python train.py --n_layer=25 --d_model=64 --n_head=2 --d_mlp=256 --vocab_size=1830 --bias="all" --tie_embeddings=false --beta1=0.9 --beta2=0.98 --weight_decay=0.088 --lr_head=0.00921 --final_lr_fraction=0.0 --batch_tokens=16384 --dataset="wikipedia_en"
Each number is 500 + 25 x the weight over its row's rms, rounded and kept within 0 to 999. Layers, rows and columns count from 0. Numbers have three digits each. The size before them is the row's rms in percent of the matrix's.

# layer 22 attention query, 64x64, rms 0.188, rows 0-63, columns 0-63
093:491526527555467509549519495461559483457513520500484510538487511507502520487504518466541515530522490492490489540500500507520519476499464501509452483501497472549520512523547484513520513535508484
103:479522518536495527525503489459474462458464471520478483540515503494500487521479518491498505515482522438530479495487529496543544561509469457480484493527492486486506517539509526505490475517503476
128:549487472469491487479512509514532535525533505499535501458497497519470531506504485498459508453503470510466533517498458496454459475475511556512483525474540505513484467488511469514497531507511505
071:481471497459479464497507488516498514537502503489516487490514501567549480481485495515448527497524514553460499501487508514500490511500493510531520520495484557492462509457448535505498524538500505
101:489501482522489455489490503543499519498515507476484566490499482448518507528527464522469495502510472529500526486531506520472471513517556530520478517505498483534486450506507466483536530488473468
096:474520545511482525493463493457513450468468517516516523522515544484490500523534510442517511508472527472496487539492538501504519519538499467488521468511511480519534519515517542523506513529525478
122:466529515519504541509505477505470478490501543505450508503505458511533467491471524532492466545492524493522509477501513456507521515512508467522497498504487485448488516500455511473471460477455460
169:461510537539515500538512471462462509512498506466459528522497474503548474492486529493546482517542498476531464479467530497513539506490485459527501471518481481490544510489500523511471494503503470
108:504521475513497539501449493481514482491481503492518518537510465511494544475532504482537530474507473556498497529526499520487534543477476463474503521479553506502508485500506465509551513542528491
109:514477502511526468485496509517509464479505486477522522480422523534506509530482483474488481505506474479463497501457510462516510496471461455534525495504445504537519492539506519503458485479523497
105:508528478505517537495481513509483481473510509529488530463519528481481522492539512473471496544515524491498499521507486504477492475541505464517462499521492445505462521530510472549449561490502485
109:545554544518507489503506478446530518488503488449528498525481509509495464478526485514518511450501497529518474508477505474502496522481513506530476526491507505508488533492483485471424512504530537
110:523528481523497535485501504498497480514472449492478452505521493540476528465496481479482530470472475502536535498481518535511492502524449498493513516524547468482542509500530498503451510451500480
106:518487511549500496525465513546479497456478473537479517476537533487490546466500473502486480531471528532497513511525490489508515504497457484527482526484498467491478507494446534474506447484483516
102:494507552496470534495492493543534533516530506431466493471498478496469503457464502494507487518541503498516528506472482514490508499487440501530482512498518469474478480465468514474482473503464496
099:502492518502490451490509508522464529537507519517479458439490479470514512495531495510497504509581503510487493486529488543470486475546540532538504509518529506496539482499482500507510498499459483
094:509540529484475489457495493509512491498496501536498524475522484478493488471504523538478505477448540498502522475534513481485491530540551525496476486449518489517498508547524466490493488491479566
093:483475500537479497542508536517520475521463492486452500515503464486491478490471500537502451558455538502535495484497516505508558473508524488508496501504489479481495493483484478516525487494443536
094:482459438537520475489512484512503496507509489501503519502448486511505546478485515545520462469503460565491510510499509535504509510495511484463511547489547519461505476511483503494543485496517510
096:501508549513511494530503519453489536532477477483485506492496512517480502466511529503514486482489508478463474479491510561518534543486490463537456476506529518534519487558474510524475503521475472
084:488449458490470551481462496500514482493523497483529523516506511525503512547525513548520497447494514500453553557483500488494515513522538527482479497511488506460485481479493489490516501482473479
092:471520510505538510499506496541464548541560504507469505490498477483497499511518482552537498508508522501501460470465485472464450472472515518520474474521474529528467500509499493463511496469506502
094:521493516523486468508552511491491562482537521479504515477507502489503507511489509490457471489535467518488511491525500466461470451509442530513493511515533491524536468506498484522497500477442478
074:502453453441481488482530520530545474474499491480496487496488537527451474511501496506445516510516497483467490525485501497560489470497508545486509505500476525501468541503500505539522500482516504
097:508464455509490443479506496530495496492499526479475524511470518478485500512500551515486495509489544486471481463536523522525450462505469500490487496523500513481514500511524479525535496436549477
086:547473480523476514463471496454499461457476468497544499512507485503504543491532499519510533497477522506501479532559532454505501492526445512489462514465523494513493537488516495501508499485496511
094:531490502487491459462505486491533460507466517481516458498507501525508497495501492463445521452536477536462518500514510526530506499498528537497541517511546498457546504496489472541501515504508526
102:443509456455487518487484491506517462494474566448495549508524508509486499515515488493523471487512549467500532498449518505514529508502534514491487487546497492470526499514524482505495499481508474
076:499470499454507496522532501468514499453513495507516506490477530528527484501504504489497531533475473453477478561503487457538517442501508517466476470480470514523476523529510527537510469504484507
080:493518514533525522511507492540475568528524487510467539490475463459487540481485509527540472564503503536515462476509492471493466484485477495483481517516516458504498472517510479485514491499511501
093:502535516476518528467500477507497529495540547504494519468494516471483496447499524502516476496530513531467504467500464502505476494505528466469529457503497451495539496453466506518489482517495557
095:491507499500478504552490519500494462451520510507507514537542523496497546514508516510491491523490486489547480486544503512495475503491466443496472512535489465491510446474542518492444498537506501
079:494495518511496514475520509444507510471551513516478525494470466479493501519473587476507509470496514492474499489508522481490531517469478510466483538479473498544466520532501488475491481513539472
067:526521470473530489504518499505501506517476532501474505509546496539458464478482493529493462484544499527509499480457492519504488440500510527540553506506489490498477471463475466490465497478474534
119:468506487541502508515528493469468459481492485482486518526456476492530473457469512484508479511481519485542481492514527493526542553494481456499481467513465495478487512531487515480454451479505495
098:459511537516505511530508472506485516515494512504441514504518475522547469485504490480496483515539523463515480480481511493496469459518487506544527453499482483460501534450458513477490458492471504
094:521548510551514513486529498520507511505488488510521490493474481438526521496489501479494511483440487497476508486538510535465489539540500495498442504488498509558505494562504491514507517515514476
107:514503513520525540515519492481493485484495490481502490514458478475486481473500541494519498517455512474516517500507507480514540540465510475492447496480447472509478529557512504475464443465528493
096:547476515475466483528480532474514521473519488529509505509506578510450511534521491498466525472480501502480532524501463508475503505497526538501528539508497501528519464480513490513539540518491513
161:458515511559502510522525465487458492480500507503468531525461451534521474488477525491536479517504534479541484467490535499520509540479478464496479495486491473458470498530485520492492488498525481
089:467501540492505524501499481506505480496496565522462472486519470515529476490518532469473538517521493515436505497521522488526518484539499500510558523527548513474496509479488516488514486504460467
089:487478509511543498528488488490483508521502511480486507472515514499521466525556472495495476486539503464451465498461487472486484479504498526556521477513497516500540484475507465528492473473441541
084:521490462512506486479503519520502498486487483506535468488479512496482551508463469519514489514444478524476501485507530535521483546502511499468465553482527497510500480555550508515458513511528468
096:502540549524505505514533497528491510484549482555441538532494465517453502486541506501462504514469497555481495504537491494500502491532485524488510517483499483548511504527520518483486480501505511
099:473474462480481548497522497479518500498483519485504480459460527517477522521468530456488537483472509482433506497519513510505503541499537507467481530522517513507515490534526529510546519508540490
088:480475470503513474539526495515492501520512448431543477520498534515467510518515488498509457485486512453503487517459485522480489523492495474497464496465482484535527492521533492536495520487551492
106:497459512461495510539551492486550473519497495475479473531467523548483453473511517488483520462516522489472526530495462479508549485494517497488517506501494501534478519476483514455522487500537514
094:521487530524528504521526495521495518530509492527439550539483509495447473508520473538546490482533517471505474471468466506503470499522465476493487521531524497518533456511498514494497494475478523
103:489450509494506538518502506470498508460567494490508542550505479498493522519482515491501492508487510457521512521513468474533479456475492471458469501472472481474542503517499485495448462496493506
103:520523521482491439523528531500563473501496486510491499524538491507546521477502513506520484489541451511479502504520495482529526498498474515529484502448490539502514551503477491496518502556484478
096:501488450503526515509530495512488516503520481485513503533477501449516519537434445502528529491490517508528476510490481483522507505428518540456533496471492490510503489514516487461484487496500534
106:460507439496539477505469486454454487512522498449534473475472532512501540503503518484517495476479475498493492478494514479509488528495509442470495480523472477516542481507515490522476505506544521
104:509473480508457503525529496508526429539539436493497542498468489542500495514502514490476492472520482511531536496456524510508500492491547479454524523487494473494505512525493505472511527483492516
099:519469489496504489532514515496509496469519444552492506527471473450515541537440498500494505516471471506471496507540467454536507499475482500500485533464467490524497516502496532469481478484491505
088:515502535527465487528489536532487519514538475548476544513525492471497555515497547503518516511485488517497478484517502518455515507531490459478500539495498514554536477494507492508520530535511469
090:531488462493517503471464473487506505513513493467530478496461533531492460552487473480515524485481504497466545512458507529482484529450520507502467525496477487509465513521515525498495488472555530
097:450477449475528494477471480503481478469502549436512467505504532513501508507534468482505493505519506520489485485474535484514511499467485482504482493478507459465481465496519508541526509497505438
088:462477549538498508503474505503506450479476531489474476494502448504528496461526557501460465533484509498505516495543524488511545527530504443513500487515513481493500493498488506499499505487467458
100:511476502490436516482510517495539476478509499512522507517497484509486524486472488493486522477460495465499540541566515535500531551517483509474457537476514477509493508533518522548474498479500498
084:474475534525470517518487526499531429478446535520446511503509466507502516500519528505477473510477509486476519495557507491519518502541527482517511494504516481515520525518509498518514519497459450
098:476448494518444502482555516501498516495501473529423521523512458528499497497457460507497537501479502481491507503532474505485474508506515488508491530491478528517506510509492542497483481458459483
115:475485480511538471509490503496476545532545506459484477470483526501479480490495543550527473492537498524499511470475458494490489510522487479483470475509510529481496471466492476445514469537485530
095:463576475514495455519542532447494516522511505479502496480540503498499517508494531506509487514505487489500489432514532485528479510520501505495503509478476507510502500536545474555512509488525465
109:529510532508515504476452491483528477469518445488525477528462497538491495504500520510471514466498514487478537510481523485494506539500502485514463507456499473501454523545494563523493473467516503
# layer 22 attention key, 64x64, rms 0.184, rows 0-63, columns 0-63
101:499491515519467505496561481514504486474536526508497502497486492487507506483427516490506523516522500464512524505549519470509516524509497474536483480544534461487482436538505473542511521490509489
114:491523473505506503524514463490492482483470516456531530526481496501488513538498505498518489504493499458514451477484534506513512535448499529491513479511536487474488480522508510560471527498575468
062:521515516521467532465550502519508528506462500518494519474500520479464515498478527542521508538501518522474524510514487489497497511524514478475504439564503519516468511462472540488483517544523508
207:487510504540524481508508426498478493506494496524519504537445479497522492523534528449501497515472505480513455495493538487526523508442513486533506500469491472500499481533529538524487497469529492
086:515515495547504524502534476468510503494495480539507571528540511511488456538518543525500464468502543500470520502509525548528478533482464513487487515532528509507476474513512495511505496485502475
068:558513485462480515502484513502523503505507443487519512500483511519465458533509505507513500486494522462479515537461492515550514509499482503511470531470542497471527492486487445474498447487487535
134:482518476526543487541505460472470471491506510472512505537477480521518513513529494462535483507475500452511452458474536502506524521453493488505492511484487482493512501548534511527484501459534473
070:483472521535543476517490467521463489481494466519519517538459516504491507493537478465507506476519499499493499552508485476519555463459518487474537459485497446485514522490517518529479485502522518
102:518509496474449544504499468505498507495507496511518496502489549525492529479470476540530544507475527483546468473516536501537473501518486471474499504494493561494465485493484541450524502483488486
107:513510532516494500490539520470519486511444460494522476489457473497500509495506496516498463484497502522509510557504537510505486521519476495499534460538503446481515445500489483536511559518528499
108:546512497552499510478527489526481498509521484475467487505533505486481516523537515515500518487505544467464510487475532508507522509520465508511447485511494508459499494513491441547505461495456544
106:523504501527509474498502497511527489482517520509554505544516513454463497444451505506497535499509485562500468519519478507508462509511453466472524476505462492502528513471530476526512507482527494
110:511516500515438473529542509541485541479470495481469484515520504519514489457476502492522505508500421452510497483492512475489514510528478478494485487519498524484473509477491502543520514452530473
106:535494451502482512481512530477481513509553462497479482522536476460519488506523456511455509513459480511538450494497532515441466514509476494516506519493495498506536498461463499483502519507494479
106:485444482448484466478517531509487486506581489473496504500500488497471491485521519498520521555484492500524469545472490524512472490490500449516500530486496493482523538498484465525495508503527531
098:489510478523538478525485494531463520522479493539484511511483524501539514474540472465466499511484496502513505510466486551494565467511485519508504485529491519477497521525496528491449464544472529
090:505474492555480486494534511515490483482542480496548488506546500445519516526528505478446483510505482519513524501509517493512487467515529538476537483484489503513495526509478432478492477530536505
097:474545511519518445517548513461468504467500488521499521510557495459526504492532526489483496504543512492490504445483542479507501502474509516524536507481470474495532529470504508510524532505516480
089:490534481462532507532537473503452519519486502442510492520497536526510527520514539543517480460522508510480494457490497517480529537519481535514516485501553495504531486499501446514518495516508521
096:494530481483507482476505498487490521473540518498508486494493457506511512488483532516511467466448508481491495469540538487526516517481540464529561506495488501544465478510497526491496428533489485
085:466470480507470505552481495495540502503524462435479475537500525530503508541478530473469473488526495520444512502523486530518486490501506535515488514490524517503472474485465504503548527487517496
093:526508465530456543539455522478465530519503462462494524518479528494451526505517470490484529503501468474508478523490482530487447491512482487458493513537477505485503458499500496503476509468511495
092:501451481518465451545462541507479533556479506540497492483474501536483472505490547479497442488474490528520515509486497488506516486493555518469502504504494498491517472498523520485502497500463521
083:467456460510451527510484508521508467488496489500465477466505520521483508505464535495505534515524511510473545496494529509563506486492516461491497514519487550455520483476473515473540493505513465
093:511464464480509476494499497515453516544525492483500478487515527525472490494509514519543500531481527492562470501503516457505468452494489493435502504497502525471484496470476523501484493491505438
081:523460485516516449486518527523527457507514524474506474485502488469501518531558454511491457471464532517494518499500500488520490513478469547495477526456503495488437511476495488515498485523514486
096:486491528472523501458495476523491483516524524506487490486531505473519458493465525511511471523486509543477548501490512526530498504486540506516491468504520508491543459501500456466551484547454524
103:456521512465501481550470466496486493473549521488506527537522474522509482519516464478517492560534521476542511527490508463481494509496499508506493461506512526491498529504466491509474535461524465
073:471464458524458476521495507497525471471486472528464489470466532515475498488472473479517560499491499511480519525482484496506484548492537485475493501449501493498482529489508523519473461449507488
072:555517465492494485518515504454446543526489492509535510509469505489475500489591514480500508481510505503535443506500474470506496509535475488484514483525504498518523501475536507531506501519511510
093:506538495471496520478517479437531519485492482486525514463503537487488466535545537501563478506520462499505528513489495485524506476536514464475484463528491474530535498528493482502520486515478519
094:508498513463506493505552496488513537506477557502505503452494467495518500516499498493475511461505543455505482511547534455478511479511479503506484505513469539517471550509517534526465514455497508
075:477487476490494509479481481529528469450488557493494494477438528505500471488496503507488507496534479502461521505440485499540514503502513539535469503471462493477481491469462484487492476486456517
067:515511548499511520489511501514508494473501504456522535479509508468505499520443505530482527461556512494485462489520490478515463477540502538515522533499504540507528454515522485493535542511473475
061:492498443463534490527464509495480504516542480487508505515471498481510506530514466480542469483474470487519487493480451513500517498467513488469517449495434470492544523493517500535514522506528491
154:477494494547533505536493436476479489513499496495484501560459492515504486511540487448524477501498495496521475510470544502514526511459514485488505485464469450492510490509519524530481489456526489
091:475536529520512498455548473499516495508473478507531527507480502524501503504454484515503510483470530480476487497558511505463509553508518483489484502520498502531471512531452479485526503506517428
111:511524498524506488505536480504499505468501468491499506566474497499464460519490492541480471492479541480484502514528533472487532525509472442452478492530527473518458478544476513488481489483517500
168:489486499484515517477493494546500518535532488520500538438546499500521512501475506539502531498511475499465505509494466526533454448513494546535497523500505537496513501463517468485501537545498490
071:460485508520547518506494440515468497518552483501489499460499476502515498525517509546540473506515458506495491476485478488479501470457523518466498569474508493493505488475518481515473496537513526
092:513490509458518490491463473471495491486524481495520471482479542522486485492545444437518503445563508491474487499447514510496471486473503525502525483498481496477503513491517526522482503497539489
098:484511508498509524550496509462469487523470504473508505552495543489487491505544506473551494484555474513489475507487475530518523495521518501507515436537502505491516492467502511540485538534529489
087:541534525536483477481549514507501512460503514511495508513482494481509524481479538536466512550470541487492498491544515482476487505501477480536478510536531521526471502529472484442534480498491515
094:470507483524512516496496476504538526502497481499475483501475510488452431506490474531463499500535473506477514480511488517483497501495479432467453489521483486479502495467480526509443465540519489
097:549519500499462492482490496475498478469493487516524500488459490535542520502489530569496479513536515456475498487478528487485471532509471522524494547513543541510476502533487502470533481514485507
091:496535497513475496555531516523486517510484531512527502505487490492514522509490573580506486550495496513490520520535472509492532524520509443521509487523518511518513460519496497475516502532482504
113:505473503490477516520451494492540480463507479536512498494487486521528497502480504510476541469551493494450530508472491486521518507476533526506523574467516494491527457498515522493489487555492490
095:457504537510519554528475512477521501521498507470457505504484513472463507497486537540526496485482502492480509484501438495507533506520480459469490437498526509505491477472472530518482486546500523
096:505454528520501523509515524497505488487512512467494502515510535485452516476501542519503522505498529484475519514479459483554505473456478527480498482510466506453515517487527462536444492531525465
111:536498521484512428507509534507535488512500498489491511506539555522535498497520465543509496491539469508505472501535500529549521505503499528571498499460524506515480521496511523483475523502496493
096:482487477486529494481501538518512489483495502468523483507506479451494513536481495526501564506483493511523522493481481456531511518434481538435517497502507508479556502483494505478529488526471518
102:478489470502527495493484483490450509514501526512542460489529519522514540510520513428511511511476476519488512506489498482478483507496511461431524480522487507480516479491497458504449481484545473
098:509453465499472475533540542539499470515491441465524489485442537523487501531481499496479470472499494519524499515473518556518490494524522475477513516539496525496479472511491508499506530493509481
094:509468475526484494494513558497514501488495498516517477488518554476513523516505463513480523510468497512457490515526486453554498468492459545503516538484459526474487551503499519489485475499467523
089:472499523467489479526432505536531491518494540493475517491538521517467533489549528508481487517493538498497529520539528502521524474544462493517493555483490498486492507480500493476507479508506455
092:478476481510535533482505481514498500523491480510525488454471479534525470539506454494509522491478549523457510487431523495453499511470508507477507511459518512469481482515482533521531518503532509
093:472520490482542481475536497500463536477503478492501505514533511511473498525503462491524522517524502508531510499485484467465470480470510490432506481497536491500460450503520510531513506456520441
089:526496492554471474519511544498478508494502477514509513516463509497507540492501506504487468529474434490503504509530484462460472517535510455535524483526480466539502503519520484533478520452484490
100:477479496492477489459464516517530479468516510477494513492542502528487514513508487506471502506517533474480535522543525528518519522504479523521462523442496488468437486513499507544508549507526469
083:485500497547434478534508539480505465498490501496484511520507544491495506521509487492498479502494475476477496509558517501502491479541516497541515496526502455540483500538513479526482538453471456
095:495478480526455539464539531479504480491517465474435487523525520536469485511524489525498527507447522507465512513539502481506521499517527478530455521518449507484493483485495498513501491497469494
113:489495496493543470514504473496470502519539535481482449500467535448508464469510537531494467492526500484506484490474485467493492516521496459485478462526447514484540485473505512463486489528490521
103:479505505492498482488453498506486494536511516508494511499558493578485534488553445464504505522517524497513483481523517531530532527521475518500533530481477490484528495504508481528507452477506491
105:515475489516516514492470500505521494504514450517521496508445508538521534513498449502507497490491508489448522524474521470494470506520504472527496496451511521490451500541511552549493471461522505
# layer 22 attention value, 64x64, rms 0.187, rows 0-42, columns 0-63
099:515471496498534513519476481485508526529472512467425515527480491501487496505481493500502528483437502497523477477455486522468488535481481472484530534498558477478494495489478518483536488455490496
112:502538527524505495508471511533495524476509483516486547514541469508481538480531493511461528485497492526512509466540505504474485535495564518504460514518457452488511483531496473528536497502469513
120:496506500518490511505505493514517456500491512533511507515475515523514559492490491500486560489503475512502502473513525540502536510498559543490453491465483488525511451521539511470559525527489514
104:536473521511511518540546510521537501500491420506520502491500503500500497515510513505492571466491503510448511496507510522500516478483548510485489472513497472519569474483523498499518534498496514
101:523524498497488475504505515526496527488491440477465554542523481515477518456526465514478493513492500552518500515453472464437490494511514480529493534515487516548483490496502519513498476504479486
128:507490499488486545485505506464524501517507529555528489469504505483502420479505501518535470465516511484500541540493506526472497469531474527524487481532511510499474498499524459483539512519505542
093:503488529502495522484440492522479516471477523492527462506487504470523445506489493494514467497449473507517479474525500526457491553491479502523518512498544500537458541499524498497502522503551482
086:503526517507522438526507498536491511533473502488475476452502489512489490499501490530485510519469496481427510496515484504519511503468457515499560509541478539493476524522505489507482461450490487
099:491510485525476533503480501508483543471542448473496511497513506467500508484532534500499419539527543508484529539508463510512476545496469502526509529515468471524510526507496495513524490493488500
109:500494524503503519508504488507515500508475555547499524490493511485488503486536503467533503549498450459493503525459492457563516508504500489487472557484530489495555492465488509520525492485481477
136:495470512486514489484470509503467513481544536425485531469514486494487495485530481483484471536491499476491498517528456494531468533482504487487501499505514461437550514510531517532504462493498508
098:482499523473482531477478501524489490466511494460480519515517538517502442463516434501504488532504472547510497481458503500477482500513551457534507507490516508491520469455497541508505488525500476
115:512519499533505527497456503462514502485473473525492520537494458468509505439500527501506516470485469507548506491483501506485513564517524522494476487500551470547498460498503477515528525503481527
087:506489521535492447466523478525548476473468483491553558500493503497498497506517501493525507486518477493539465498503533538507536524485505546539516472466489475508481468504511513490542510490532484
116:520472477510520445480541498493521478521500495418470527521512471510504515497494523501497506482484500495494505549457497513526535509471452470489526478502508507476564488487498516515481473471508477
127:491473486520471543508500502464502525479526524522498551505513501492484470476515492473503502529529515489486492529466477548497488509500494523514455547494487463455567481505510488522547507475460513
115:478488488479477490467538501521487476530440511477451531476541515539503456467486443502469513512491522513532485475494509461461491470518528504537503499517486523495489507464469539505501492494503497
108:488461496486504532521499497487482512495511527517512445477484492514508521537507538487509495466529508478462526522518496478563502492493440496448489495476521482477562539502511476533509515529518491
091:495500541469520506521522495490471480513508535486518453459478526512523476538522475504550529537487506465448474492512512512496500488502484498510494472475493527454518548492550478491481489503549485
127:475494502514477541507504499497494482510530537488562501475499527497521516519477521491505521513506486493446512490543508552534507533491487553488457508474493465448507472503525518516556518516494493
095:502476480499496539499491503474473527434512473485525504493483522484510507498500525474506437496572503513484518479498476561485489541496485461503477512484527478497525500508537527531460500524498507
120:496458470483500513481499505495501443491507541488487446553481531491500497491484473487554475531507483478550498504459492475514496526521505491450505468463542483477535472481501519506497514524506500
087:528488477552507502485490505488530445493518477494473492555492465480510530458470549523516495468472507502511542509512495487532519510506525525436481481489523502549515480516526524487502483513487522
078:499533532460483515487484512481499448539532526479483470472491537523513441485485451510527476527465495450509490468488512501476498510491485507514539462487494546521495517494511538500473510527517491
109:531479522505515474529509507511504467493474430470499516507513490512512534513501511508507501462462453518492526477515509526482547529488528492484516458495523497557528465458501496503458535527523492
103:461490475552518476485522492513481480530545479485486555468532482520490513493513482487493484526563534483474511501487502519525482482475477527520504468517485446485545471509478539507507487472497502
113:507505533513495573516467486538511473461515501528477433546468503491510477521487521504547471467470470501504491463493514519471503523504515487505502481501498488534481517480484500488526532543506476
108:490484489467502450472546490485521473480492554463547507464506520504490476549473501484531502532504488471502469482495497518521505531500445501509544487481531497436487478494489510515487510493512478
115:485477472508489501497479509462459510479535453471528533479506521498516468474486491478514456501582485503476507495484477545494489508510491498516477478523503485473545474521549532530481518494488508
116:501525515463514485529480506495481562517520536497476494474499509513490513530494534506488527473500533503437499489471476499501470483485436476489500546517502528453495538512491465527458500481480505
116:499469480487493540475513493477533492533472515502515509501487500507495549499511536495502515473485475496501531535521505499555495508507555526435454510431509475527499481495492517483528494531530497
078:496532539494521491483527507508513475560500486472480538440515516494507531505499553516468493507477510478476524462519488474513482502507475530513527481488479510500443506483497456493484477560479496
100:490519560494476483481471514506511509477506492477508488488509518497496477505474530481500529458518532498481496421550485537508504538516460516497442493530519503517531507517517526522548511507488513
101:540503466509495473530480504485539457474494479509537518541480499504514551502499495513500535438512478501466527479513508524533511488486528534527476537492488517495464490524499548503460527491531489
082:489504451528517551518492498502479477457482492498482472484515495453512480476511465502489498529503461541534533541492506417480497481504495521535545479489518512497480482499472475496489520497485485
108:484483513491495486492528491458507485536503507502518497502513497570510509498470472511522484492601546518523532548469492499516512463510529485490550489524496486503525506489470517497490507521500506
100:512528453519529491502529486495478496481528511521510504485497492444505500477493476503503529509482479512494489445491505461467483508492514531553460471492485512510449466492498440465453486468487505
103:489529471524489520516516507501478491486506464509512536501511510514491507480517484498493452480475490524536532529495509459411489493499573509509486511506486493496492504522480511508473561528496543
074:482501531535510493496505486549514475546493515470493478514498468504513484527482499474467494547478495491505460488532526547506512475482440503541495503445509457494516465484495503506517528515535463
095:447511537488496516464505487574495491480502475495513493506512504533522512518515532519508487474531565554496533549511504501484491497511495486507504470510536496503498495506460495501529453500524455
097:489492494498498486519491482543491507535475503526517521470519494506518504499515487491505527524552470480537508444501486583458479508513463536511520484505521493484492430514509478487521462500502515
093:506481485504483512516504501473482528496497506515520502487480484483506524539503474510481540455491478510506458498535487442521532530495440517466487489476527510444470533517494561497475537507498475
087:491511492472503503464518499548473531456515530514524498517520521495507510503510516505515547480503506537482460454499495532504495547507490503472466477505544529536486478452491526501477466494504437
# layer 22 attention output (transposed), 64x64, rms 0.186, rows 0-42, columns 0-63
092:497463499505511493501461532487497541515487498473483496516487488421486453543463461488509511525464499481528502476492476539466496505474474471520457534476510482498533500503471520475462503503510491
113:502491509517520506483500513516494515516471524527518461469517478457482468477524528534504465538491480493508495477518520492480480503439542529501472519542431505532500480508507489539493530501480456
102:464514484501496481517527489529512484544537500477523506482498509483561487496517490472527490547553524529530517476498492480519505509511487503517531513521493499520504441549474477566515482478486496
095:494485491482482490490557497492509473494521516467549475504493502512499516475470507435484495537479501452536528470525541513462480513462515469499531503501479512513497477481459485454473482473483482
103:523510506517468492500488584492491483545453493520490466484488504479475489493506499527502467548467522543493469486504496491468512518503527477483468508512497452501480514522517509567518509514506474
094:488521498491526506494541489504504472508522516482504509506495516582539490468514491496473514440539489506458510512481497470510464513499469504489507483472537493474475529489514512548524470466511550
102:504503532484527515529458476485483517510506497501479499520515493436550501561520531485530527490506484476494464484482491484529511515537530525518490506470545511512515533499472500431501510499531506
093:539529539504510485520507490482472534513495556451457477489501483487459472465519519501509525535485460501499496500515441513507489534490463512521528519526498495492530529453494501472530507527485512
110:543542500535519483499469527470510535517498508488512518502529484467457533498511501476516524484474516485523555518478512460475512521484525497460514488530480506537532531492499518533499520491473562
097:502468490514496486492507506452483511489511461475486501545506498522430470514475486462466534451488512499494467518461465538534490520490491523470501510490516470487502473457520508490459513542502499
094:533480520510514469515490513464487508485543504464476493512493480481452474521505524503515513496489453462446483484476539522541505548526520487508460498473471501455553492513527505472485515502493503
106:499496488524506485478505521453510431496491458508518495491492515510536476527492455512495530498459519500441502492503523473549501502521531518487520533454509497508466494495488482435509473475487513
109:479488525520493500513519491500457533518483479480523500509515493478580459479537504508524480482503491518526468468482485472463498498527522476503500501500512506460486520464479503589529493511501510
106:493513513509494487479534482518522486485489484528529502462537483491553487478543498490506481467541522501495523494506504531514497488512484507567543511499520505497513469502488519584446524497488483
097:520464543503509505493547516501541503511457514539485465535535467495431459467515515457497493497490511532481511530502535492512483511508506466520497492514501494491536521456491522516486526469492480
113:504513505532508508503561494480522483509522452514545534500493485545465538540442509465494505486480524476518514511486491525539492540504519476469520544494490472477525507495497527532492532487497483
095:503467538483511472504518528488506463546475483511500489484507484515566504517490478533490536508527501531450492547506489536535508494484476491522513508529519511498492524512501492426523525478523467
100:503485489475491520509500450555512494474501488515497492514484490502450487480489500509511510456525488480497474482483509512482514513454485503467516474479517540496535534507571481447457493529488546
110:508526479482501523543569476506507453470533509492508530503486526509501505511507495486523539510526471485439496522495516503527487494536482490493531496478484507476465516525525507444532468494545480
097:484534512506512516488551433459522495509519541454526533526495508518492513483487499496479517529555502510515542494486508489520485493493497506524538537493504504526538474525503457499512515501531555
117:475511492482520493537455494496477469456501462504500528495476467460480535508499512531483540499505500488497522473458496478491549524517512454460472518556469521514508506512511503516517460467528512
119:497452486495470506479483531468515497488520453498485560500487501534538493517508485481501530456511525492501539463474517489471498484526553514541519466462485526500519475485477474481500467480489534
109:522521521475485520469511487498501543562542499489482468495552472521476482481535513454505501534494500529544497513490513493425497513509521493494485455496526517503537493487504488528494517500461496
092:448483482491515469483488506494493455483524505480471526519501504533526521515491519497502540477481487491479516523502491488518470497481487468526490525478537542490446531510518458431535476487522461
095:472500505492472484485534490447471484494496515510521470509513492502489498496564516498476455495510493511497460495497509471440489532485540438528515479504529525550476497472484460471514511492509477
089:507501509477511468458518433519532519516495496451538495498518470504511509502479510487484499576535512510507499538510489554472489498488495494520516518519496547492559524530512478509507513490481493
098:446476515495537488501488460539490509496503451536488546515528534451526534502478506493465533493479492504541506480477510480498512526469448502527520513485490534519474474489486477494508501492543520
108:526454509505531503460513490474533529421457495498463497484513476529466466475504488485490496454538502488492504511521487510502491475518500512554493525468493498487491488493486501481445499538510470
103:475549472512513489491502488480472469476517475499540512482483477561535532496497511524493513529498478514494497435479511462491516525531536439473501520510508496507479506474493472550520483475493507
115:498489490499496493531500476504492462472499520530487514537459477502393482506470486529510502491473470454490476543500480524509486506445498510506477514501493493507452515519515507487516489506486532
090:489443510456487490484496497514436479496520503507536492514503519503471497488491450484489552463565503511503476525482502518494493506514545522526497446468503500503551509500500486481468500493505531
089:502532513431507470477493486480528494473512515466494493514513540514454488446491437534489480486539520498477507537479501479464499520515525519498488496502487489522458481550511473512496498533499505
079:506541501511535522491501498453513485476497549499526507503501476534439474503508507481470469513481483486494507512467487494556474506511527496505490516478485491483512462457528466425485512495495537
117:484481519536464513510496489507465541494552472508480494475519472490561484542529512515526491486499516491522468479505459513473490505473504504503481515460505492461507531481484476572519494536476515
097:514497536479462435467509506518496529514495496508481471510524465502596481487473501471492525481518495496506478520552522524496510512473491510470505483511504524497524531527550507516490516525507501
087:523469498504521507523512496526491476534453470507517481469502504548443493476519520497483528521431483496530534504513524458452511477491505499489493506497504503545500506534533531525520477465489519
078:450544509500449530469513474518514523487529512511512504519511474525509488487514484456492474533535519495495488528511502509459469497506541476488531529571487480482501459511526519517513518477524472
098:467482519501502501472518493486490523500496526505487512503490496477572479491500523500498481513509532506458500532540504521525471494421452553516516505468490512459498551477524508515480484493505475
086:506480503524509486501487481528479544522516467527518514515523495451583505559486494497524459493487505481521490510469472498499501500505527491465534550478513516475509505472518473462511519521508464
081:550482482499536484480468511461527494514454556490524483507535483501539490496523487493489538479423497481462528505516542518471542531502493509492496500479511507491514519479533519524487518504492496
103:500501515521523491468505536486508492478472519494508503508495480471579522511483501539495507507472472509467509486480490470529498532520507489488508512519498493494528487520569508579491492549480466
094:500490509497483526526516497486500552513478480458460521510539501488459536481470508525491484469516478454502464478482474544510481460472471529476512487508468521516519435490493506467495530525501499
092:511505499516510529504518504475504473457466510481502490506493504533417468451516475509453500494513518481460510482485517477502520489530548461518519516510525464509483450493487498458486511484473522